Weights of a small GPT-style language model, trained from scratch on English Wikipedia: learned positions.
Each number is 50 + 15 x the weight over its row's rms, rounded and kept within 0 to 99. Layers, rows and columns count from 0. The size before them is the row's rms in percent of the matrix's.

# layer 4 MLP down (transposed), 1280x320, rms 0.0199, rows 826-851, columns 192-255
124:30 68 63 50 62 30 46 33 25 28 77 48 47 41 58 34 48 38 52 58 63 69 65 45 35 54 52 55 44 51 48 40 63 85 22 64 65 16 72 40 36 65 62 35 77 55 71 31 59 36 46 45 57 61 54 51 67 45 35 48 63 54 62 40
106:68 63 24 77 46 59 45 46 43 47 70 34 46 31 57 54 52 29 31 48 49 45 39 50 52 47 49 44 70 47 34 50 66 48 49 57 65 54 23 49 55 29 49 49 47 55 52 42 49 47 59 88 42 71 50 40 42 56 45 55 52 54 83 51
092:48 47 79 57 45 72 45 71 53 32 46 38 42 86 46 52 41 56 48 50 37 36 71 91 53 74 52 77 78 50 41 72 46 45 27 44 40 42 65 56 59 37 26 42 46 55 87 35 52 46 65 64 42 50 50 48 75 40 33 14 33 63 36 24
107:48 51 37 37 47 58 49 31 53 41 58 23 31 93 30 41 53 65 67 40 37 65 50 37 65 38 37 85 61 53 59 67 47 52 53 42 65 58 57 72 62 43 30 88 40 59 36 68 51 41 81 40 55 22 64 57 49 28 48 68 44 54 39 18
109:61 22 63 34 43 70 32 41 57 70 59 52 59 65 49 38 54 40 38 39 51 56 46 46 64 53 60 40 50 40 43 48 47 60 31 50 37 40 45 80 46 44 40 73 63 57 84 61 63 72 70 80 42 62 53 45 71 30 49 60 15 30 46 55
101:62 69 58 48 52 24 53 62 66 45 54 48 74 45 61 23 72 29 37 62 78 49 36 80 38 49 55 47 62 61 41 58 46 70 28 38 67 34 44 60 86 56 27 58 48 58 58 28 57 55 45 56 42 56 46 45 35 29 48 61 59 20 66 21
100:35 40 53 14 32 63 75 41 34 61 37 48 32 62 53 46 71 56 45 25 32 55 55 43 48 66 53 58 46 34 69 29 46 66 35 61 40 64 42 62 56 45 32 25 51 47 38 54 52 51 44 63 63 74 35 48 43 61 47 62 64 29 37 38
099:19 31 66 33 39 53 25 27 34 41 40 46 60 30 47 36 99 72 32 38 35 30 51 54 41 65 75 46 60 56 87 56 35 68 80 70 71 55 53 28 35 16 63 35 56 54 44 88 47 25 37 49 47 80 23 54 47 56 43 29 76 62 48 31
100:60 77 52 61 35 26 24 68 47 52 58 44 22 29 44 61 54 71 64 63 54 47 49 66 37 62 43 30 59 54 59 56 48 61 36 29 61 33 41 34 54 54 57 61 33 35 59 24 51 66 56 30 24 41 44 48 26 65 43 62 44 71 47 60
098:37 59 49 42 31 42 43 44 88 63 74 45 83 44 85 65 53 52 52 63 50 70 56 57 54 55 49 53 35 27 27 59 28 44 28 40 39 65 46 46 45 50 47 66 50 62 48 50 18 47 77 48 48 43 72 47 42 44 46 69 41 65 74 44
096:58 86 25 80 70 47 38 31 48 31 44 38 81 40 43 48 53 58 58 75 49 54 55 50 30 27 49 36 93 55 47 31 56 80 40 43 65 56 35 26 42 57 47 67 67 58 13 57 42 60 64 47 37 24 54 55 76 33 34 38 52 60 24 35
104:33 77 48 58 54 51 40 65 56 45 55 40 54 39 54 67 52 88 60 44 66 50 35 50 38 34 32 51 70 38 52 49 49 50 52 42 49 36 53 52 57 72 60 54 26 47 67 43 70 43 52 50 34 50 64 11 43 38 62 51 52 46 40 47
101:79 42 53 46 68 41 52 62 52 39 42 67 61 37 57 56 48 53 56 57 49 52 42 40 35 49 47 68 33 39 60 80 59 47 59 28 48 37 29 37 56 61 70 21 54 74 50 52 47 48 47 56 22 55 50 71 54 67 50 53 60 29 64 51
096:79 28 39 40 49 46 33 48 55 52 58 64 51 54 38 51 84 28 51 38 51 53 49 45 56 41 32 37 65 99 65 70 55 54 54 52 37 50 52 35 60 38 56 61 52 58 67 44 70 47 45 54 46 52 35 47 34 39 42 28 68 60 41 71
098:46 49 37 50 45 70 55 59 56 60 55 48 45 63 68 43 52 56 59 55 32 30 72 57 65 65 84 36 32 38 40 66 69 53 34 41 71 55 64 72 55 59 31 55 58 55 53 31 38 44 55 41 55 41 25 49 41 34 62 49 55 68 39 82
097:45 50 58 51 64 74 50 70 51 73 38 32 81 40 28 53 47 37 41 47 31 52 55 43 63 80 66 61 58 65 55 46 47 73 18 25 69 32 52 35 37 43 33 67 62 48 49 80 60 66 75 51 27 46 69 68 48 21 48 72 59 51 41 99
090:39 76 78 38 52 39 79 50 45 42 53 49 20 54 48 50 63 38 67 55 52 46 65 53 31 78 47 54 36 69 39 54 49 68 43 50 32 47 58 48 70 36 50 36 54 55 18 64 54 53 63 51 46 61 47 70 60 39 63 56 77 68 51 52
102:50 05 46 38 45 72 51 56 66 46 50 46 50 48 69 68 47 17 53 53 66 51 52 63 42 53 26 55 46 47 74 84 52 44 71 34 36 47 46 73 64 75 44 46 81 31 52 17 10 45 44 34 40 61 50 65 92 44 40 66 35 38 60 66
091:65 29 69 68 60 54 49 12 51 57 58 76 53 44 51 42 81 36 57 57 58 38 37 45 29 32 34 64 45 55 43 53 62 30 48 72 30 56 62 50 54 53 59 60 36 75 32 60 48 51 36 31 62 45 54 38 61 53 27 56 40 32 31 79
094:52 32 45 53 61 63 56 43 58 68 46 57 40 57 26 79 31 20 61 71 61 19 42 61 57 59 42 08 45 66 44 55 35 31 66 28 31 81 57 76 37 15 62 25 62 73 35 42 33 14 74 53 61 45 58 67 17 26 45 38 39 39 41 56
096:48 54 52 61 53 49 52 53 52 12 40 68 60 71 54 48 38 30 57 64 54 44 36 63 28 80 47 67 46 68 64 61 57 16 54 37 42 64 33 48 50 64 55 57 68 51 29 53 57 27 62 29 56 43 59 54 76 42 42 53 56 08 35 38
102:46 54 47 57 41 31 63 72 42 83 32 63 54 19 57 66 46 59 49 66 39 45 65 45 62 58 38 68 75 47 39 56 46 56 23 23 23 59 63 52 38 44 34 33 66 56 49 65 61 47 47 37 49 45 55 42 42 44 29 28 56 45 50 45
097:34 28 79 36 34 78 78 72 55 66 62 55 57 66 50 47 44 61 48 24 52 52 48 42 70 49 52 31 60 46 58 61 42 44 48 46 38 47 65 55 81 36 54 27 20 37 55 50 31 38 38 49 62 44 63 50 71 40 62 56 33 37 42 37
110:70 44 47 52 30 60 52 69 28 53 56 17 40 49 52 40 36 67 42 66 50 59 28 74 63 52 70 43 61 53 15 58 57 49 35 39 61 30 55 09 37 43 60 39 31 52 43 61 45 38 61 47 15 56 55 66 64 23 47 40 32 49 49 47
093:61 55 39 70 58 39 65 39 49 46 48 67 44 44 66 27 43 59 52 44 42 64 69 63 42 64 60 63 89 44 29 51 42 63 17 38 33 42 38 23 59 68 43 17 46 39 51 66 45 60 56 66 53 63 56 00 70 58 23 79 44 81 71 46
101:74 44 48 47 47 77 43 61 76 48 34 36 39 76 41 56 67 36 41 33 47 61 56 79 25 52 61 78 66 60 55 48 56 13 36 36 25 52 72 30 78 23 33 58 33 49 19 71 83 60 60 68 71 59 58 56 46 60 51 43 72 43 74 66
# layer 4 MLP up, 1280x320, rms 0.083, rows 827-851, columns 192-255
100:47 99 60 58 60 11 29 42 44 71 69 65 47 36 61 44 55 47 72 79 48 52 60 54 19 81 61 64 40 18 27 37 50 60 58 64 41 53 60 62 29 24 48 40 62 63 34 63 37 34 54 36 47 41 25 57 67 77 62 28 52 63 59 73
098:51 35 53 66 89 69 56 50 64 57 47 25 77 45 58 65 72 32 55 50 68 29 50 31 60 40 43 40 39 59 55 16 54 57 44 56 61 74 54 50 47 51 54 82 25 37 36 32 51 36 67 55 68 68 31 56 26 81 83 75 59 59 67 48
109:50 69 62 51 33 87 42 68 74 42 55 51 43 48 55 47 52 54 55 44 56 53 61 65 40 61 64 53 61 37 37 81 50 57 57 65 49 48 59 44 64 83 35 22 65 38 41 57 71 58 43 52 70 45 27 91 73 62 28 53 40 57 34 83
110:82 43 55 68 67 58 39 57 63 49 66 39 69 37 75 39 55 47 71 67 67 48 71 53 71 47 80 38 73 37 39 59 51 49 70 54 64 61 46 39 37 65 45 25 37 36 30 41 31 54 61 33 86 57 65 58 37 64 42 45 37 59 48 48
102:53 28 72 64 89 58 44 52 71 57 43 24 49 61 50 57 47 40 51 45 28 48 40 33 55 37 65 54 81 63 66 54 55 51 50 27 55 64 45 40 58 55 67 47 35 43 32 47 52 72 71 68 68 55 65 60 23 38 63 50 42 34 57 46
103:56 49 42 57 47 57 49 24 49 38 38 51 58 62 49 39 40 47 56 41 40 42 47 47 45 71 42 80 33 60 32 27 76 34 57 29 55 80 41 45 69 69 37 57 53 29 52 46 94 48 34 42 51 49 96 67 68 96 56 80 64 49 46 56
099:37 40 57 09 72 50 56 45 76 58 35 46 44 49 21 56 53 49 53 30 54 42 52 30 72 36 63 31 21 27 59 50 52 36 42 33 50 38 51 49 35 55 57 45 52 55 38 66 34 61 36 65 56 43 34 48 34 51 65 26 61 54 33 41
094:52 64 62 59 51 45 59 45 61 45 45 61 52 59 51 74 59 67 31 24 62 45 46 55 64 57 87 59 54 57 48 19 65 60 68 61 42 46 44 45 23 52 59 65 65 70 22 73 44 64 75 49 49 31 53 57 58 26 54 36 75 35 36 47
100:23 74 18 43 74 61 42 55 49 62 44 60 30 65 35 40 44 20 45 48 56 49 47 52 17 36 34 24 55 83 60 29 32 73 57 41 34 71 39 71 50 54 70 51 57 43 41 39 78 34 27 50 17 69 34 54 56 43 41 76 35 22 58 19
098:52 29 23 55 42 56 56 36 34 66 55 54 51 44 51 30 50 66 64 49 59 74 27 36 72 50 56 37 46 61 48 20 34 52 59 43 95 45 48 44 55 46 56 67 65 49 61 37 42 37 43 43 48 55 38 61 70 53 56 79 40 59 69 60
105:25 28 52 27 32 44 76 40 40 50 37 72 57 44 40 72 52 62 60 26 55 42 33 70 60 72 34 63 64 53 41 36 43 57 77 67 36 57 73 49 28 67 60 46 58 58 59 39 45 79 59 72 58 54 47 33 36 23 41 85 77 37 72 69
100:65 37 68 46 34 37 51 48 43 73 27 64 33 78 55 39 53 40 26 40 47 46 28 78 38 49 53 63 48 49 55 48 32 14 44 43 54 34 34 63 59 54 09 21 67 85 63 16 66 56 55 57 35 37 45 51 48 79 46 45 42 42 49 34
093:48 68 54 51 32 66 67 52 38 58 53 57 44 60 44 40 48 49 23 43 48 66 51 51 62 54 71 52 61 51 47 23 36 56 39 43 53 56 60 33 71 50 57 41 53 37 49 43 65 30 47 51 65 61 59 51 83 44 42 42 60 32 54 44
094:38 52 43 51 36 60 50 74 46 76 31 33 45 50 17 47 56 46 25 38 25 35 44 58 62 65 41 25 47 67 56 47 67 53 67 51 62 71 61 38 37 58 84 29 63 32 58 18 50 41 52 69 66 38 69 53 48 26 55 51 56 56 53 46
095:43 53 42 58 42 59 66 62 51 43 40 53 51 21 13 45 50 49 50 46 46 50 52 41 52 37 47 42 43 63 67 61 45 39 71 63 45 85 59 43 53 26 33 43 32 42 54 76 61 57 71 64 35 64 89 62 63 52 59 56 74 25 56 56
091:29 65 60 24 52 38 59 51 85 49 68 51 52 38 29 54 39 65 52 51 62 61 76 57 39 58 62 33 23 38 55 29 33 23 52 64 84 23 53 54 41 30 48 54 55 50 52 54 44 49 65 61 27 47 43 62 77 55 71 24 31 43 64 79
103:53 30 51 40 39 28 55 54 38 40 71 45 38 27 88 26 41 34 36 60 44 34 45 75 49 31 52 72 40 35 37 56 49 69 51 38 63 54 58 78 56 46 33 37 61 23 25 54 64 28 41 38 42 54 30 43 47 39 44 59 27 44 47 75
092:70 63 32 32 69 57 39 38 48 43 62 70 53 57 54 62 83 64 50 53 57 60 75 35 59 46 49 45 57 60 46 51 38 20 63 55 38 40 34 49 63 61 15 42 40 73 43 39 72 51 52 45 41 58 42 56 55 46 67 81 54 25 55 51
099:47 47 50 47 52 80 68 51 61 43 34 60 61 38 48 48 54 44 64 51 31 81 69 64 51 56 68 56 53 44 38 46 57 15 36 00 57 46 35 57 43 61 58 55 37 71 57 50 49 50 66 52 61 59 66 46 72 50 59 39 54 45 45 40
097:44 58 53 40 28 57 56 72 46 15 67 37 55 49 88 61 64 48 69 60 37 45 48 43 50 56 56 30 33 41 37 93 54 55 41 31 60 68 41 53 68 28 63 46 39 60 51 68 61 42 69 33 47 48 45 39 46 61 60 56 37 29 50 18
091:35 53 17 70 44 48 36 54 62 51 53 62 56 30 43 48 44 44 27 37 36 59 79 53 50 37 66 29 64 50 68 40 43 44 40 27 22 22 34 59 15 70 57 26 46 71 44 46 75 42 31 29 31 56 61 45 59 56 31 74 85 51 46 80
099:47 30 33 62 75 68 48 45 67 74 66 41 52 35 58 60 69 63 42 53 51 63 61 18 50 49 46 51 39 23 61 42 48 47 38 48 53 22 68 44 61 47 52 38 50 49 50 45 54 33 48 80 40 24 58 39 51 59 28 35 07 66 54 30
099:52 73 30 64 50 65 31 55 55 40 59 63 59 63 38 35 73 41 57 23 49 31 49 44 47 36 45 44 58 32 50 26 36 54 41 45 41 61 44 53 52 54 56 66 64 78 31 54 65 67 46 49 47 46 34 69 58 62 48 77 48 47 69 28
101:66 60 46 87 66 82 66 51 50 54 47 44 42 49 32 68 64 68 35 70 55 62 65 43 41 62 48 56 55 38 50 44 41 51 63 76 41 53 46 35 47 37 49 76 66 53 54 20 76 39 26 58 43 50 57 31 58 44 71 54 32 82 74 62
104:54 51 48 51 62 48 40 50 68 49 28 55 66 76 45 34 22 57 68 50 72 52 31 52 51 02 71 57 40 74 54 54 55 60 30 51 45 40 33 23 42 60 79 49 55 72 35 53 58 59 46 44 39 77 12 43 46 49 55 73 64 58 47 48